Each number is 128 + 32 x the weight over its row's rms, rounded and kept within 0 to 255. Layers, rows and columns count from 0. The size above them is the row's rms in percent of the matrix's.

# layer 6 MLP down (transposed), 1536x192, rms 0.0824, rows 737-805, columns 0-47
size [109  99 123  91  99 115 112  95  89  92  90  87 100  98  94  88 103  94  82  89  84 142  95 119 104  83 103 101  93  94  99  98  92 100 110 104 100  86 118  87  97 103  89  91 102 101 129  93 102  87 110  91  98 116  92  92  99  84 104  90  82  91  91  94 106  90  83 113 116]
[[ 89 114  84  76 178  80 185 110 154  60 104  85 154 117 138 172 104 116 176 134 128  85 132 121 153 131  62 152 108 118 161 147  96 114 141 151 148 150 129 105 136 153 134  84 106 117 168 155]
 [134 167 147 183 148 173 134 152 127 171 117 193 145  90  99  87  81  82 139 123 146 145 138  91  61 174  89 221  98 150 147 120 144 160  97  78  82  81 132 106 110 134  85 111 158 120 153  81]
 [151 188 121 196 193  77  97  95 122 147 133 158 145 139 104 141 167 132 110 113 194 111 117 152 138 112 156  81 113 187 118  98 147 122 152 151 161 126 186  67 104 113 194  93  60  71  87  90]
 [174 219 136 102 159 114 190  79 138 147 117  86 195 173 153  97 155  60  76 143 171 161 126  99 118  88 112 105 144  81 141 151 133 171 163 154 134 132 150 138 178 122 130 122 133  91  71 150]
 [133 156 129 149 135 112  96 146 116  95  93 109 168 179 105 115 153  72 120 116 105 197 172 204 118 159 144 127 105 135 107  63 153 126  90 129 170 174  81 127 115 129 101 130 121  90 157 119]
 [ 81 122 135  96 135 177 115 127 114 119 145 148 152 152 160 101  68 153 137 139 152 107  97 147 123 117  82 113  90  77 100 116 139  98  51  83  96  80 123 129 148 145 157 146 127 200 154 116]
 [112 148  68 114  53 109 154 129 108 144 131 123 208 175 133 129 107  62 153  91 180 112 147 146 102 177 134 161 142 181 125  81 101 138 133 112 173 137 135 134 149 137 185 100 124  97 120 176]
 [100 108 122 107 135 135 109 178 123 118 158 176 110  95 144 140 104 141 157 147 147 111  87 122 141 129 107 132 103 143 124 105 141  95  98 120 136 159 195  79 129  82 111 140 139 161 113 126]
 [157 153  83 197 151 136  79  87  76 185 105 123 157 111 135 134 154  98 182 100 145  99 101 151  74 130 132 135 176 149 169 123 160  75 162 105  72 123 124 140 143 125  54 104 133 111  83 176]
 [114  77  88 163 168 146 119  96  65 114 121 151  74 165 155 131 118 121 127 157 128 123 130 134 124  75 142 186 108 119  68 170  96 104 174 145 130 134 131 173 153 113 125 166 102 151 130 130]
 [142 113 121 126 183 147 149 108 102 151 182 104  61 155 108 127 106 119  76 130 134 121 142 126 132 140 126 166 139  54  55 147 123 119 139 113 167 122 157 147 170 152 112 218 109 129 109 118]
 [102  98 133  94 151 149 143 113  36 131 125  81 104 162 161 175 141 147  85 126 123  87 108 154 103 114 124 168 104 112   1 190 134 103 181 125 162 100 125 140 120 154 134 159 133 125  97 144]
 [233 158 137 116  94 170 123 124 152 140  68 148 121  89 122 124 110 101 125 137 147 119 110 162 132 149 141 166 123 119  98  82 114 177 117 117  85 159 129 139 106 152 135 144 156 134 137 134]
 [132 133  81  77  95 115 114 181 135 108 209 140 116 167  96 101  89 114 232 116  71 132  90 162 107 186 109 129 207  93 105 162 146  78 118 132  81  86  56 125 144 125 125 142 119 121  99 134]
 [186 123 145 136 124 154 183 113 156 120 112 138 127  84 104 118  99 111 121 122 147 128 154 148  74  92  86 117 100 117 163  70 101 123  83 115 182 117 137  96 107 159 116 122 106 152 124 110]
 [169 137 128  99 101 138 110 130 168 112 173 143 145 190 133 172  91 112  82 172 151 163 146 121 108 112 145 132 156 152 173 131 111 114  90 138 144 130  75  82 147  90 136  98 113 125 148  95]
 [187 100 147 159 148 185 115 113 121 136 167 129 140 131 113 133 103  66 121 125 119 117 114 127 126 104  86 105 110 183  89 169 137 104 112 170 150  91 138  76 184  66 120 160  98 138 147 116]
 [146 165 177 120 173 165  72 136 125 115 131 134 146 138 135 114 141 137 171 124 111 143 202  99 137 121 150 123 157  88 102 129 122 137 167 122 124  85 128  94 116  90 169 110 113 127  99 131]
 [ 88 139 105 119 123  83 173 172 113 116 182 120 132 139  86 133 199 172 126 120 112 114 141  81 164  87 202 134 110 139  98 128  97 128 122 152 145 104 115 145 160  72 176 150 138 160 140 104]
 [121  86  91 161  84 125 120 125 142 139  97 139 219 112  85 100 113  77 170 167 148 128 141 120 141  91 118 133 129 121  69 110 163 125 192 129 160 110 136 135  74  88 150 138 109 114 168 145]
 [173 117  98 148 123  87 132 121 161 112  31  86 114 130  97  85 151 145 136  95 137 118 125 102 100 120 146 128 126 129 128 158 128 121  70 157 145 102 131  95 142  89 164 162  84 119 164 120]
 [199  85  71 133 143  99 191 137 162  69  78 117 157 144 134 115 124 126 125 142 111 171 130  93 132  84 141 141 103  91  81 160 108  95 109  91 134 183 182 165 172  97 149 167 142 143 144  96]
 [105 120 140 123 170 188 119 140 110 135 104  88 102 207 116  96 141 123 122 107 124 109 123 108 111 135 156 127 143  78  90 142  63 167  87 107 147 142 132 113 123 144 141 100 133 186 163 146]
 [ 66  90  88 120 115  74 122 203  84  97  82 155 132 177 100 151  98 181 198 182 122 181 127 106 112 122 184 112 171 136  81 106 123  95 107 121 152 177  89 141 125  84 139 139 140 121 143 104]
 [134 130 118 180 149 126 128 115 111 142 148 106  97 105 142 166  67 142  96 164 138 102 105 135 149 115 136 133 163 148  87 162 161  74 101 115 117 132 140  96 185 116 125 114 120  89 130 140]
 [116  76 117 122 123  95 112 168 105  90 134  73 155 125 162 171 163 134 123 141 141 117 145 136 163 157 103 104 136 176  98  91 128  60  54 141 107 114 121 130 110  91 157 171 116 143 132 150]
 [ 72  63 105 131 156 124 167 134 137 103  82 142 125 133  96 126 105 161 128 157  73 139 139  81 140 187 178 120 122 115  91 116 120 102  88  88 184 144 142 167  62 124 167 124 154 140 100 154]
 [105 121 125 157  51 116 180 130 142 138 141 147 123 147 135  84 134 129  85  90 139 102  82 112 172  95  95  84  97 120 117 184 155 132 134 158 137 127 136 141  95 118 125 148 125 135 110 102]
 [143 131 106 101  81 150  92 139 159 155 153 226 105  71 199 142 160 148 159 141 180 135 154  93 185 177 143 112 114  77  84 126 120 134  96 124  77 138 193 136 146 114  97 112 133 142 114 145]
 [126 179 136 161 113 150 116 142 136 169 110  74  70 123 151 159 120 103 176  57 107 136  95  69 135 159 145  59 118 134 143 145 151 148 150 148  63  99 113 127 142  68 135 148  85 126 109 129]
 [109 131 161 136 138 121 131 171 151 127 129 170  97 124 101  93 159 128 108 130 178 147 120 103  94 146 110 105  93  86  86 142 131 155 122 144 159 173 118  94  92 194 183  88  96 111 133 125]
 [138 145 147  72 115 113 145 112  92 123 103 117 157 139 162 135  96 121  99  83 144 114  80 146  93 185 127 111 133 139 125 118 104  97 124  99 111 131  51  91  67  85  81 123 189 185 124 137]
 [136 104 110  89 161 123 109 120 107 122 129 159 105 128 169 121 213 154 103 149 136 119 115 152 113 136 127  73 126 157 182 147  96 105 120 183 152 174  53 116 171  52 115 121 171 148 193 116]
 [123  99 167 118 117 108 126  98 117 125  85 107  51 123 152 158 104 102  87 127 167 154  68 126 135 123 109 149 109  61  96  72 158 131 120 108 141 135 119 101 159 168 140 182 144 114 118 154]
 [185  91 183 121 131 161 153 146 131 138 109 147 126  52 121  73 133 123 164  54  94 105 115 124 119 128 126  90 184 143 146 135  63 126  78 136 163 122 131 120 142 152 124 102 133  43 133 182]
 [ 87 163 143 115  87 158 175 181 137 146 153 134  80 101  92 111 181 124 153 120 180 103 188 152 132 152 184 131 171  69 135 137 126 155 136 146 127 122 176 130 125 104 137  99 156 106 137 116]
 [161 103 128 130 158 140 144 159 109 146 161  83 132 135 100 169 134 147 128 175  74 170 136 143 112 126  96 125 143 138  28 134 134 100 130  90 138 123 135 162 129 159 104 151 149 128 111 127]
 [150 101 121  86 114 141 106 120  80  90  67 106 108 147 144  77  92 109 165 138  80 175 150 146 122 167 103 182 159  78 109 168 127 131 124 173  70 171  97 250 103 110 133  81 101 212 113 142]
 [101 149 143 140 153 130 151 133 124 127 150  94 154 147  72  93  94  97  53  68 118 102 169 115 183 144 124 115 142 168  74 159 161 108 135 115 176  76 118  81 173 169 150 174  84 130 116 149]
 [135 103 152 151  69  97 176 122 166 119 117 199 136 121 100 105 153 133  85 112 182 157 155 128 157 115 108  76 161  96 171 124 104 160 119  81 154 169 115 109 141 171 140 132 173 202 122  97]
 [142 121 191 148  64 204 100 123 118  87 139 115 143 151 154  65 112 123 121 142 121  97  89  71 126 146 142 122  69 167 164 116 152 128 111 107 138 138 154 146 144 140 170 137 170 126 112  97]
 [107 150 127 128 129  70 173 128 181  99  80 167 167  89  91 177 138 139 173 191  91  96 151 154  92 110 167 146 163 188 155 158  65 137 127 126  98 104 157 120 133 142 118 157 143 112 111 184]
 [154  91 171 103 142  90 116 117 119 160 111 102  62 148 128 167 133 115 134 110 109 132  72 100 126  76 156 157  82  80  82 139 156  91 145 144 138 129 143 101 154 148  80 127 146 164 118 168]
 [122 135 163 120 196 151 122 131 118 124 138 125 155 166 173 158  79 121 108 131 100 115 141 108 110  85  96 143 174 139 128  74 104  97 160  53 129 155 130  87 142 142 140 154 114 135 181 176]
 [148 115  69 131 113 187  98  96 136 124 188  95 115 152 178 116 129 137 138  70 143 115 171 156  94  95  88 132  82  91 114 123 192 101 131 193 129  85 162 102 129  80 126  57 106 130 122 102]
 [127 103 136 135  62 108 127  89 126 147  76 136 151 103 125 175  86 147  64 138 100 144 151 121  95 149 141 154 155 150 104 172 109 104 113 168 186 170 132 107  91  92 128 129 128 132 160 113]
 [113  87 123 110 109  76 116 132 154  97 105  56 109 184 105 108 108 100 177 105  94 107  72 117 161 127 127 141 186  94 107 135 146 130 128 156  72 136 156  94 105 174  89 147 155 139 140 156]
 [178 126 151  87 127 163 125 142  91  86  93 125 125 146 132 169 154 127 109 170 148 208 149 140 146 124 212 118 140 189 144  85 117 129 143 106 121  91 102 156 150 121  54 122 130 112  93 131]
 [172 149 161 154 144 132 126 150  86 106 154  64 116 123 162 110 153  96  81 146 143 126 120  84 144 151 147  82  92 125  74  92  99 164 143 172  77 192 146 146 158 124 109 153 110 167  76 117]
 [122 144 103 120 150 117  95 147 200 145 106 149 110 130 116 148 152 199 134 133 163 143 171 124 117  92 132 159 115 186  96 108  45 147 136 119 107 113 175 159 157 144 122 153 155 170 151 118]
 [125 128 143 111 173  75 145 139 104 116  94 142  94 110 122 155  86  74 177 198 183 102 140 109 111 135 122 154 119  94 122 158 139 104 105 143 131 103  96 192 131 125 132 113 160  87 123 129]
 [ 81  85  87 130 157 139 171  80 146 180 183 138 104 151 102 142 203 144 121 101 121 124 111 155 124  88 131  97 185 156  97 145 155 119 147 128  71 173 137 174 147 117 157  68 162  89 115 120]
 [144 169  84 128 147 127 185 126 131  49 176 126 130 174 152  75  95 165 123  94  96  98 105 143 153  78 117  73 164 100 113 117 150 128 138 114 147 104 172 146 128 161 180 138  88  56 103 124]
 [145 179 104 163 146 125  77 141 155 136 201 157 123  88 123 129  93 136  94 136 153 153 180 134 115  87 143 131 129 186  65 141 146  85  84 191 124  89 128 100 182 101 179 139  77 151 111 123]
 [121 200 118 126 156 191 147 197 122  99 188 115 115 118 100  30 133  38 140  50 147 115 131 126 103 108 141 127 172 141 138 101 139 131 171 141 125 163 101 127 168 142 152 117 100  37 124 102]
 [164  86 176 148 185 139 124 121  69 168 104  68  79 132 122 162 142 154 115 109 114 119  66 131 129  37 143 155  93 111  81 128 131 136 174  83 162 106  73 144 114 145 141 188 111 134 122 127]
 [ 70 179 151 112 167  88  64 158 162 129 147 195  95 142 109  68  83 135 135 131 126 155 105 105 130 137 137 125 113  93 127 137 115 107 171 179  86 111 117  66 132 100 145 130 147 169 147 149]
 [131 111 146 165 176 167 161 131 127 110 126 174 109 210 130 137  64  82 191 170 122 120 141 144 117 147 135 105 149  97  92 128 116 169 107 175 118 117  87 155 116 110 102  88 126 111  98 107]
 [164 128 161 134 128 133 144 135 195 142 210 110 173 181 122 122 111 138 133  68 151 140 199 130 208  94 144 144 150 122 133 115 110 119 183 150 143 113 111 121 116 129 167 149 115  79  95 166]
 [177 136 143 165 148 127 133 154 102 182 118 141  86 148 122 198  90 138 119 119 107 163  72 177 134 130 109 143 147 107  88 136  98  83 125 140 159  99  83  94 114 171 125 145  92 163 101 110]
 [136 186  51  81 192 131 115 106  95 125  96 149 157 157 113 164 140 161  68 186 105 146  94 115 159 146 115  76  93 154  94 122  68  93 124 150 132 128 152 116 104  65 152 161 103  98  82 136]
 [209 131 168 139 109 129 129 140 197 134 139 104 130 164  96 120  73 132 126  97 118 118 144  84 148  82 147 165 153  90  82 126 114 145 142 221 114 159 119 156 105 122 155 141 142 129 181 130]
 [ 65 155  77 144 124 126  99  95 173 119 126 119 152 119 150 151 160 117 105 135 175  34  85 104 145 139 103  95 171 120 130 162 119 168 119 126 204 154 161 124 121 117 141 136 127 128 107 146]
 [133 174 137  79 106 173 182 111 118  97 188 125 185  95 155 151 122 173 130 100 132 136 114 121 127 141  99 131 148 104 127 144 159  91  93 160 187 137 139 180  92 164  60 106  90 123  88  97]
 [162  82 136 177 135 146 152 150  58 136 118 120  84 149 120 157 155 138  82  97 134  97 113 131 165 120 118 140  91 101  42 180 144 141 157 147 129 123 121 156 131 164 132 204 107 117 117 150]
 [136 154  64  81 185 135 125 141 138 153 160 147 138 136 142 122 121 121  93 144  91 136  68 116 157 100 138  83 162 120 187 127 119 160 149 191  92  90 125  69 115 132 147 119 135  87 117  95]
 [177  81 143 147 135 141  78 103 133 158 148 123  84  95 130 100 121 152 172 164  95 189 125 167 150 110 116 149 142 137  97  77 183 139  75 124 114 156 126 138  95 175 138 128 130 129  88 197]
 [109 150 126  49 157 129  81 118 110 149  76 181 111 118 135 104 108 214 125 125 138 147  99 113  98 107 151 132 130 130 155 126 118 154 100 122 128 160 134 115 144  99  88 190 159 165 175 114]
 [155 139  87 142 139  63  95 163 137 111 178 155 123 115 130 134 128 137 119 173 170 129 119 118 165 139 150 130 140  90 103  74 162 138 113 106 132 166 106 153  50 122 139 148 181 226 163 163]]
# layer 6 MLP up, 1536x192, rms 0.0925, rows 738-806, columns 0-47
size [105 113 100 105 102 114 105  93  79  69  75  96 105  95 101  99 108  97 105  92 118 105 118 102  90 104 103  98 105 102 101  98  77 109 104  70  98 105  95 107 105  77  89 103 110 109  96 102  94 100 105 105 110  97  74  96  99 105  83  94 101 103 102  69 104  95  95 114 116]
[[108 146 127 107 137 156 116 195 131 192 109 119 114 112 111 193  79 124  70 113 138 136 146  62 152 133 160 106  82  73  94 131 100 145 181 143 150 131 136  97 138 150 125  98 181 103  66 122]
 [164 123 118 193 116  95 132 131 116  83 117  88 122 145  99 165 121 103  87 132 147 147 172  70 123  87 140 110 112  97  93 155  65  85 183 111 131  76 139 169 142 121  96 117 114  40 129 178]
 [ 94  94 144 145 175 178  93 115 116  93 161 109 140 135  82  87  60 168 134 136  35 126 122 132 142 122  61 118 118 147 119 105 164 171 157 120 165 155 123  84 121 172 128 136 147 158 181 125]
 [212 129 111 229 110 179 153 181 112 137 126 129 124 162 118  86 158 157 184 106  82 117 117 150  80 104 121 122 124  98 100 133  87 116 100 136 153 123 126 143  93 141 120 141 143 155 161 103]
 [119 133 161 111 138 156 195 102 124 171 108  75  98 128  92 117 102  48 134 142 110 142 104  92 143 153  99 132 119  90  89 124 120 153 159 121 119 112 145 119 189 120 107 127 181 108 143 160]
 [161 161 171 159 128 144 176 125 150 169 139  61  89  83 111 115 137 105 141 110 136 136 114  99 158 127 136 123 119  89 103 144  67 108 113  73 153 125 132 114 154 132  86 171 126 150 137 106]
 [159 112 131 104 164  98 177 106 116  90  93  67 118 134  79 137 159 142 108  91 143  87 130 120 141 170  82 146 141 159 119 138  86 129 136 107 133 131 206 134  95 155 166 146 121 149  99 162]
 [132  85 187  67 134 120 138 196  68  77 223 106 122 142 136  78  70 127 140 147 141 151 122 128 161 141  75 133  60 125 106 153 149 133 154  50 152 123 130 132 117 130 119 137 137 122 167  79]
 [101  53 103 166 152 176 140 137  94 129 133 134  75 201 170 171 101 144  97 182 139  91 162 157 151  59 117 180 151 101  79 150  98  92 180  86 120 111 143 202 141 102 143 148 136 130 136 128]
 [130 123  86 104 133 164 159 116 143 126 139 105 102 121 117 142 120 127 115 130 109 155 126 123 156 107 124 170 149 107 108 127  83  74 133 127 213 130 136 131 195 139  67 184 103 133 140 110]
 [119 100 118 134 126 124 111 163  35 109 181  96  61 160 111 140 140 160 109 143 139 158 100 149 132 116  18 199 165 109 111 167 168 125 195 132 178  86 156 160 185 132 125 131 113 108  89 169]
 [144 111  67 117  94 120 116 122  80 149 119 144  78 131 145 145  94 112 161 114 140  96 135  88 126  90 136 112 125  72 121 161  99 150 130 102 134  77 113 144 139 151 131 109 199 156 126 179]
 [180 133 152 147 118 175 121 119  80  80 136 121  87 111 120 117 151 145 140 131 182 103  93 156 131  86 119 127 132 122 117 156  98  96 166 140 105 107 108 176 213 123  74 140 145 162 164 217]
 [ 91 118  94 142 134 134 108 164  86 154 166 132 114 169 168 125 113 114 140 205  90 147 118 112 142 132 127 150 120 160  85 126 165 132 107 167  83 151 117 149 172 133  77 120 170 117 132 118]
 [198 161  84 121 120 120 132 122  71 140 126  49 134 135 120 101  70  98 179 153 133  72 126 162 138 153  80 135 117 139 132 130 116 112 149  99 119 130 102 162 163 123 113 106 132 115 112 182]
 [103 132 111  64 128 109  79 183 139  82 125  98  36 161  69 123  94  70 167 125 134 109 106 150 172 101 124 112 205  97 126 133 147  64 163  48 180 145 123  83 150 171 115 141 142 102 156 135]
 [180  83  87 142 129 115 172 110 100  89 132 148 145 121 126 117 114 148 148 232 172  93  88 113 141 130  81 116 104 122 105 152  94 115 152 102 170 151 181 152 154 126 103 110 102 124 131  89]
 [135 111 157  45 117 107 101 143 162  92 124 130  66  71 157 154  86  92 124 181 156 129 111 142  65 159 134 103 164 149 132 126 149 102 147  79 184 129 121 119 145 201  92 108 157 132 114 184]
 [160 168 137 156 156 104  93 125 123 139 134 126 131 109  82 176  94  94 111 175  88  88  73 102 126  78 178 154 156 100 136 134 128 135 123 133 157 144 138 223 177 152  86 117 238  91 120 117]
 [ 86 160 146 120 142 135  88 168 122 135 173 120 116 113 104  99 140  70 146 166 163 139  97 138 124 151 131 155 195  75  92  80 123 104 128  94 165  92 133 138 209 165 111 110 154 143 109 165]
 [125 136 128 103 164 164 118 186  99  68 104  85 159 110  85 157  94  86 103 153 162 148 122  86 101  90 127  98  95  89  89 184 108 107 163 127 135 130 164  88 188 180 124 129 165  75 179 154]
 [114 119 103 129 118 154 161 161  63 105 136 115 117 191 158 119 163 136 162 166 162 111 177 160 129 178  91 138 101 179  80 182 139 113 126 121 149 140 104 172 161 111 172 182 181  80  56 183]
 [157 101  97 165 168 196 106 158 134 124 102  76  64 158 105 130  98 125 159 179 121 179  32 155 104 121 172 133 173  50  85 144  97 109 142 136 131 175 119  89 143 144  88 127 179 100 142 100]
 [150 182 145 109 147 153 108 137 119 152 169 108  98 136 109 163  84  76 167 122  69 109 141 147 139 137 125 136 153  83 102 161 138  79 111 172 129  83 170  96 147 161 101 143 130  96 139 188]
 [123 138 155 141 100 113 140 124 142 174 133  61 124 183 156 172 172 113 112 119 142 173 123 108 107  90 139 133 149 136 145 143  38 132 109 113 167  69 133 194 198 124  97 139 170 115  98 120]
 [172 123 127 116 143 111 165 132 178 157 111 137 109 178 130  90 100 108 127 143 157 124  70  90 122  50 105 113 101 118  65 175 148 126 156 129 171 168 144  90 101 113 138 137 122  92 153 141]
 [153  73 139 118 128 103 133 137 109 124 173 114  92 200 110 156 112 125  93  59 143  79 123  80 162  70  75 134 180 105 121 166 170 117 141 105 142  92 164 111 143 141 141 114 146 115 154 141]
 [148 147 150 187 164 129 200 140  98  93 167  40 101 162 126 112  86 131 113  54  93 120 139 138 109 151 118 191 122 136  96 133 132 109 151 136 137 116 115 114 131 196 157 145 121  94 142 166]
 [150 141 141 122 144 129 147 159 122 106 199 122  68 153  56 116 170 135 135 126 142 108 124  99 120  74 129 152 122 136 121  99 111 147 181  42 145 142 155 177 108 165 158 144  56 129 106 144]
 [141  86 107 160 125 186 127 206 152 135  90 161  80 124 114 212 145 100  90 116 129 160 130 124 180 124 137 126 123  96 132 123  83  79 117  53 114  81 131 199 147 124 133 105 164 129  81 126]
 [138  64  70 144 161 103  77 140  88 129  52 131  89 100 100 123 111  81 152  82 135 137 169 104  97 108 158 141 120 131 149 134 132 131 156 116 121 146 123 172 140 148 126  96 151 150  84 130]
 [111  95 176 145 164 142 110 136 144  79 123 139 129 140 122 140 118 116 142  98 168 122 132  89 174 112  66 180 138  78 102 147 171 129 171 107 107  91 198 138  87 187 129 131 103 104 120 124]
 [ 95  97 176  82 112 121 138 118 125 124 160 123  97 111 114 158  73 109  94 142 157 159  97 111 141 138 148 153 108 109  95  78 145 122 141  95 168 125 133  77 144 185 111 176 182 105 134 192]
 [138 137 178 161 189 166 154 164 149 174 137  89 139 152 119 174 142 113 110 124 147  79  69  98 138  79  48 130 153 149 122 144 129  95 111  89 162  80 197 133 116 144  86 108 164 139 126 117]
 [129 147 144  88 101 154 123 135 149 134 116 128 108 114 168 104 113 145 145 124 111 148 132 102 191 117 106 131 146 121  91 159 129 147 123 132 106 124 111 155 120 141 112 131  74 131 128 144]
 [159 110  98 131 144 174 146 152 105  79 158 123  94 106 122 199 141 107 167 151  93 167 123 140 112 149 101 143 139 163  98 133 132 142 138  80 180 132 113 112 120 155  64 166 132 123 134 146]
 [124 102 116 108 134 106 144  89 157 185 176 152 111 170 114 133 125 114 132 111 160  66 102 132 116 105 101 130 109 102 139 149 135 143 126 132 139  80 136  58 172 112 128 128 118  69 132  95]
 [156 124 198 109 154 178 117 126 147 183 199  87  89 120 156 144 164  73 133 100  52 110 160 101 102 112 146 127 124 113 121 144  90  51 121 141 145 102 163 168 132 152  59 121 124 116 118 126]
 [173 148  86 143 134 159  88 115  98 125 154  98 115 143 163 195 116 101 173 187  89 128  96 144  72 133 113 133  82  78  99 164 162  83 153 164 116 116 184 141 137  93 107 111  84  92 143 160]
 [141  96  42 147 156 100 127 151 149 119 162 118 133 121  83 168 148 107 201 160 114 182 115  94 163 126 124 190 157  69 113 129 139 132 151 149  98 141 130 138 118 170 109 119 119  95 131 133]
 [191 113  96 102 197 182 122 178 117 133  84 100 140 118 146 162 119 159 102 125 130 139 132 112 157  77 134  90 107 116 104  72  71  91 174  76 119 114 149 156 117 137 160 148 103  72 120 105]
 [140  98 175  69 153  99  85 103  86 140 158 114  81 169 121 179 135 116  87 162  97  91 110  81  92 105 126 182 111  64 120 113 165  87 167 143 136 121 146 133 132 163  98 149  88 120 144 188]
 [179 135 101 134 103 122 151 190 123  94 110 137  97 118 177 176 140 146 145 147 106 118 143 163 100 107 149  63  88 130  91 136 185 115 125 201 131 144 137 137 129 151 120  98 134 168 108  98]
 [ 98 108 149  68 159 188 112 104 102 154 116  65  95 153  93 128  90 134 100 134 138 120 138 149  96 149  93 143 118 118 156 177 136 116 223  96 156 164 103 147 138 152 127 143 153  60  64 214]
 [139 105 103 191 205 168 153  88  51 113  91  69 122 117 115 107 133  92 101 108  97 141 122 117  78  96 133 132 108 132  81 129 200 107 170 104 142 106 170 108 153 167 147 117 116 138 109 131]
 [144  64 170 215 145 128 105 114 115  95 124  66 115 192  90 131  78 111 100 156  73 207  28 117 110  75 138 168 111  98 124 121 150 100 160 154 121 100 178 132 144 174  86 161 164 113 156 170]
 [122 108 145 147 124 117 162 100  78 176 153 143 149 131 122 101 114 115 140 111 155 115 118 107 139 126 106 153 129 152  99 136  98 144 123 193  96 147 145 138 114 144 162 177  92  85  90 137]
 [144  77 139 154 146  76 124 129 144  96 113 123 107 112 131 129 107 135 158 125 138  74 101 117 118 112 144 196 165 171 123 116 128  88 130  61 157  94 122 115 139 157 135 200 134 136 118 141]
 [137 132  93 110 138 166 101 147 138 139 106  73  88 207 154 139 164 151 126 122 113  99 144 147 129 124 109 188 135 146  94  99  78 120 132 115 130  66 113 130 170 148 156 161 167 158 145 212]
 [134 103  99 111 146 136 170 156 104 110 101 156 104 121 149 145 117  21  98 145 194 127 107 132 143  89 104 143 168  52 121 143  79 118 122 108 111 132  81 197 149 139 122 204 132  80  95 146]
 [143 135  92 175 155 158 159 111  67 154  88 137 112 162 114 129 132 115 159 196 104 104 107 161 114  66 115 148 101 159 122 151 100  89 116 113 176 164 104 153 182 199 126 114 122  96 114 111]
 [158  80 107  57 133 134 193 179 157 127 113 102 136 142  86 119 138  77 114 110 146  92 133 128 138 107  57 100  99 124  79 162 122 120 176  98 166  82 117 174 108 143 142 100 124  76 114 141]
 [217 122 120 139 150 132 104 122  67 127 108  93 145 153 105 170  69 145 183 120  84  70  78 137 151 135 100 132  95 116  93 108 161 156 190  98 141 125 155 143 125 117  98 101  89 145 130 136]
 [125  47  99 148 141 112 104  62 136 122  79 145  83 115 167 118 102 176 112 155 118 143 106 132 139  90 145 157 128  89 131 140 119 140 145  75 158 140 117 153 136 101  80 103 136 175 130 121]
 [140  96 156 140 180 162  80 161  49 117 123  77  55 138 119 149 138 152 119  90 130 104  83  83 145 106 146 151 139 107 116 160 163 157 155 109 164  65 130 165 142 168 110 189 119 150 119 164]
 [184  70  99 114 113 172 182 142  83 160 105  60 117 153 183 170 126  93 110 121 131 119 107 140 125 106  78 160 112 152 123 132 108  99 110 109 208 124 161 128 130 174  54 138 127  82 107 126]
 [123 142 159 107 177 151 171  96 110 159 145 143  77 142 121 122  92 131 138 150 120 105 145 140 164 152  35 115 139  99 108 179  94  92 127 121 182 107  73 109 216 169 135 152 158  48 132 127]
 [179  97 158  94 134 139 165 141 114 133  71  74 114 118 121  81 116 126 197 111 102 121 134  80 138  89 100 183 146 129 116 153 162  97 118  84 147 135 146 130  88 209 102 150 132 151 113 104]
 [138 162 126 118 135 114 129 136  84 149 138 154 126 138 110 160 114 142  63 126 113 180 104 142 158 119 137 128 160  64 116 129  94 133 141 122 160  86  94  53 123 184  96 127  99 171 103 139]
 [112 108 159 124 143 201  88  82 135 142 100 139  84 179  64 180  77 145 107  85 120 152 130 141 141  81  63 151 136 101 128 102 136 122 151 110 107 117  99 153 140 188 121 139  99  93 100 122]
 [136 100  83 153 182 165 190 128 127 137  58 151 132 119 143 180 162  92  91 123 126 146  97  69 117 105  58 182 112 104  80 163 137 110 129 127 152 142 192 133 128 132  85 117 163  77 111 149]
 [148 118 160 138 106 205 137 187 134 108 150 101  90  75 152 116  88 160 157 131 120 178 128 136 111  74 155 102 141 131 127 159 144  87 127 116 121 156 163 126 103 130  88 129 147  39 121 122]
 [189 103  81 185 139 177 169 153 132 103 123  73  49 140 155 192 137  93 135 156 123 118  97 112 139 111  91 138 209 152 105 130  87  86 126 131 128 141 114 149 187 120 135 158 151  85 132 149]
 [203 102 151 118 166 174 137 134  86 109 126 115 140 155 110 161 132 152 149 134 151 118 147  87 158  92 127 163  99 113  49 134 152 151 129 106 154 137 133 160 116 144 121 170 159 119 146 104]
 [147 116 129 109 168 132  98  96 132 138 142  49 103 138 119 138  97 131 154 106 137 137 136 117  53 100  96 112 225  78 115 149 138 100  98 158 188  98 149 157 130 220 112 146 185 116 166 147]
 [145 140 115  88 166 115 170 125 127 170 130 108 137 175  59  92  71 163 124 129  74 109 104 128 144 103  84 158 188  77 143 160 107  98 171 114 127 118 127 110 123 158 128 188 128  60 138 128]
 [157  69 136 178 111 137 194 151 171  90 177  56 154 145 109 139  95  93 193 119 125 105 127 151 165 138 105 145 138 134 106 106 135  64 134 139 135  86 111 154 114 164 202  78  75  82 137 132]
 [159  91  98 153 118 137 138 133  38  85  86 117 107 110  96 113  85 137  76 144 156 156 134 117 146  82  84 101 149 159 100 148 100 132 117 124 209  89 148 155 128 111 141 198 149 141 170 157]
 [ 96  89 104 145 100 140 116 113 109  70 136 134 111 133  95 176 127 148 132 118 168 111  96  81  92 124  75 182 148 150  84 205  91  82 120 157 168 110 137 161 165 109 116 154 150 126 143 137]]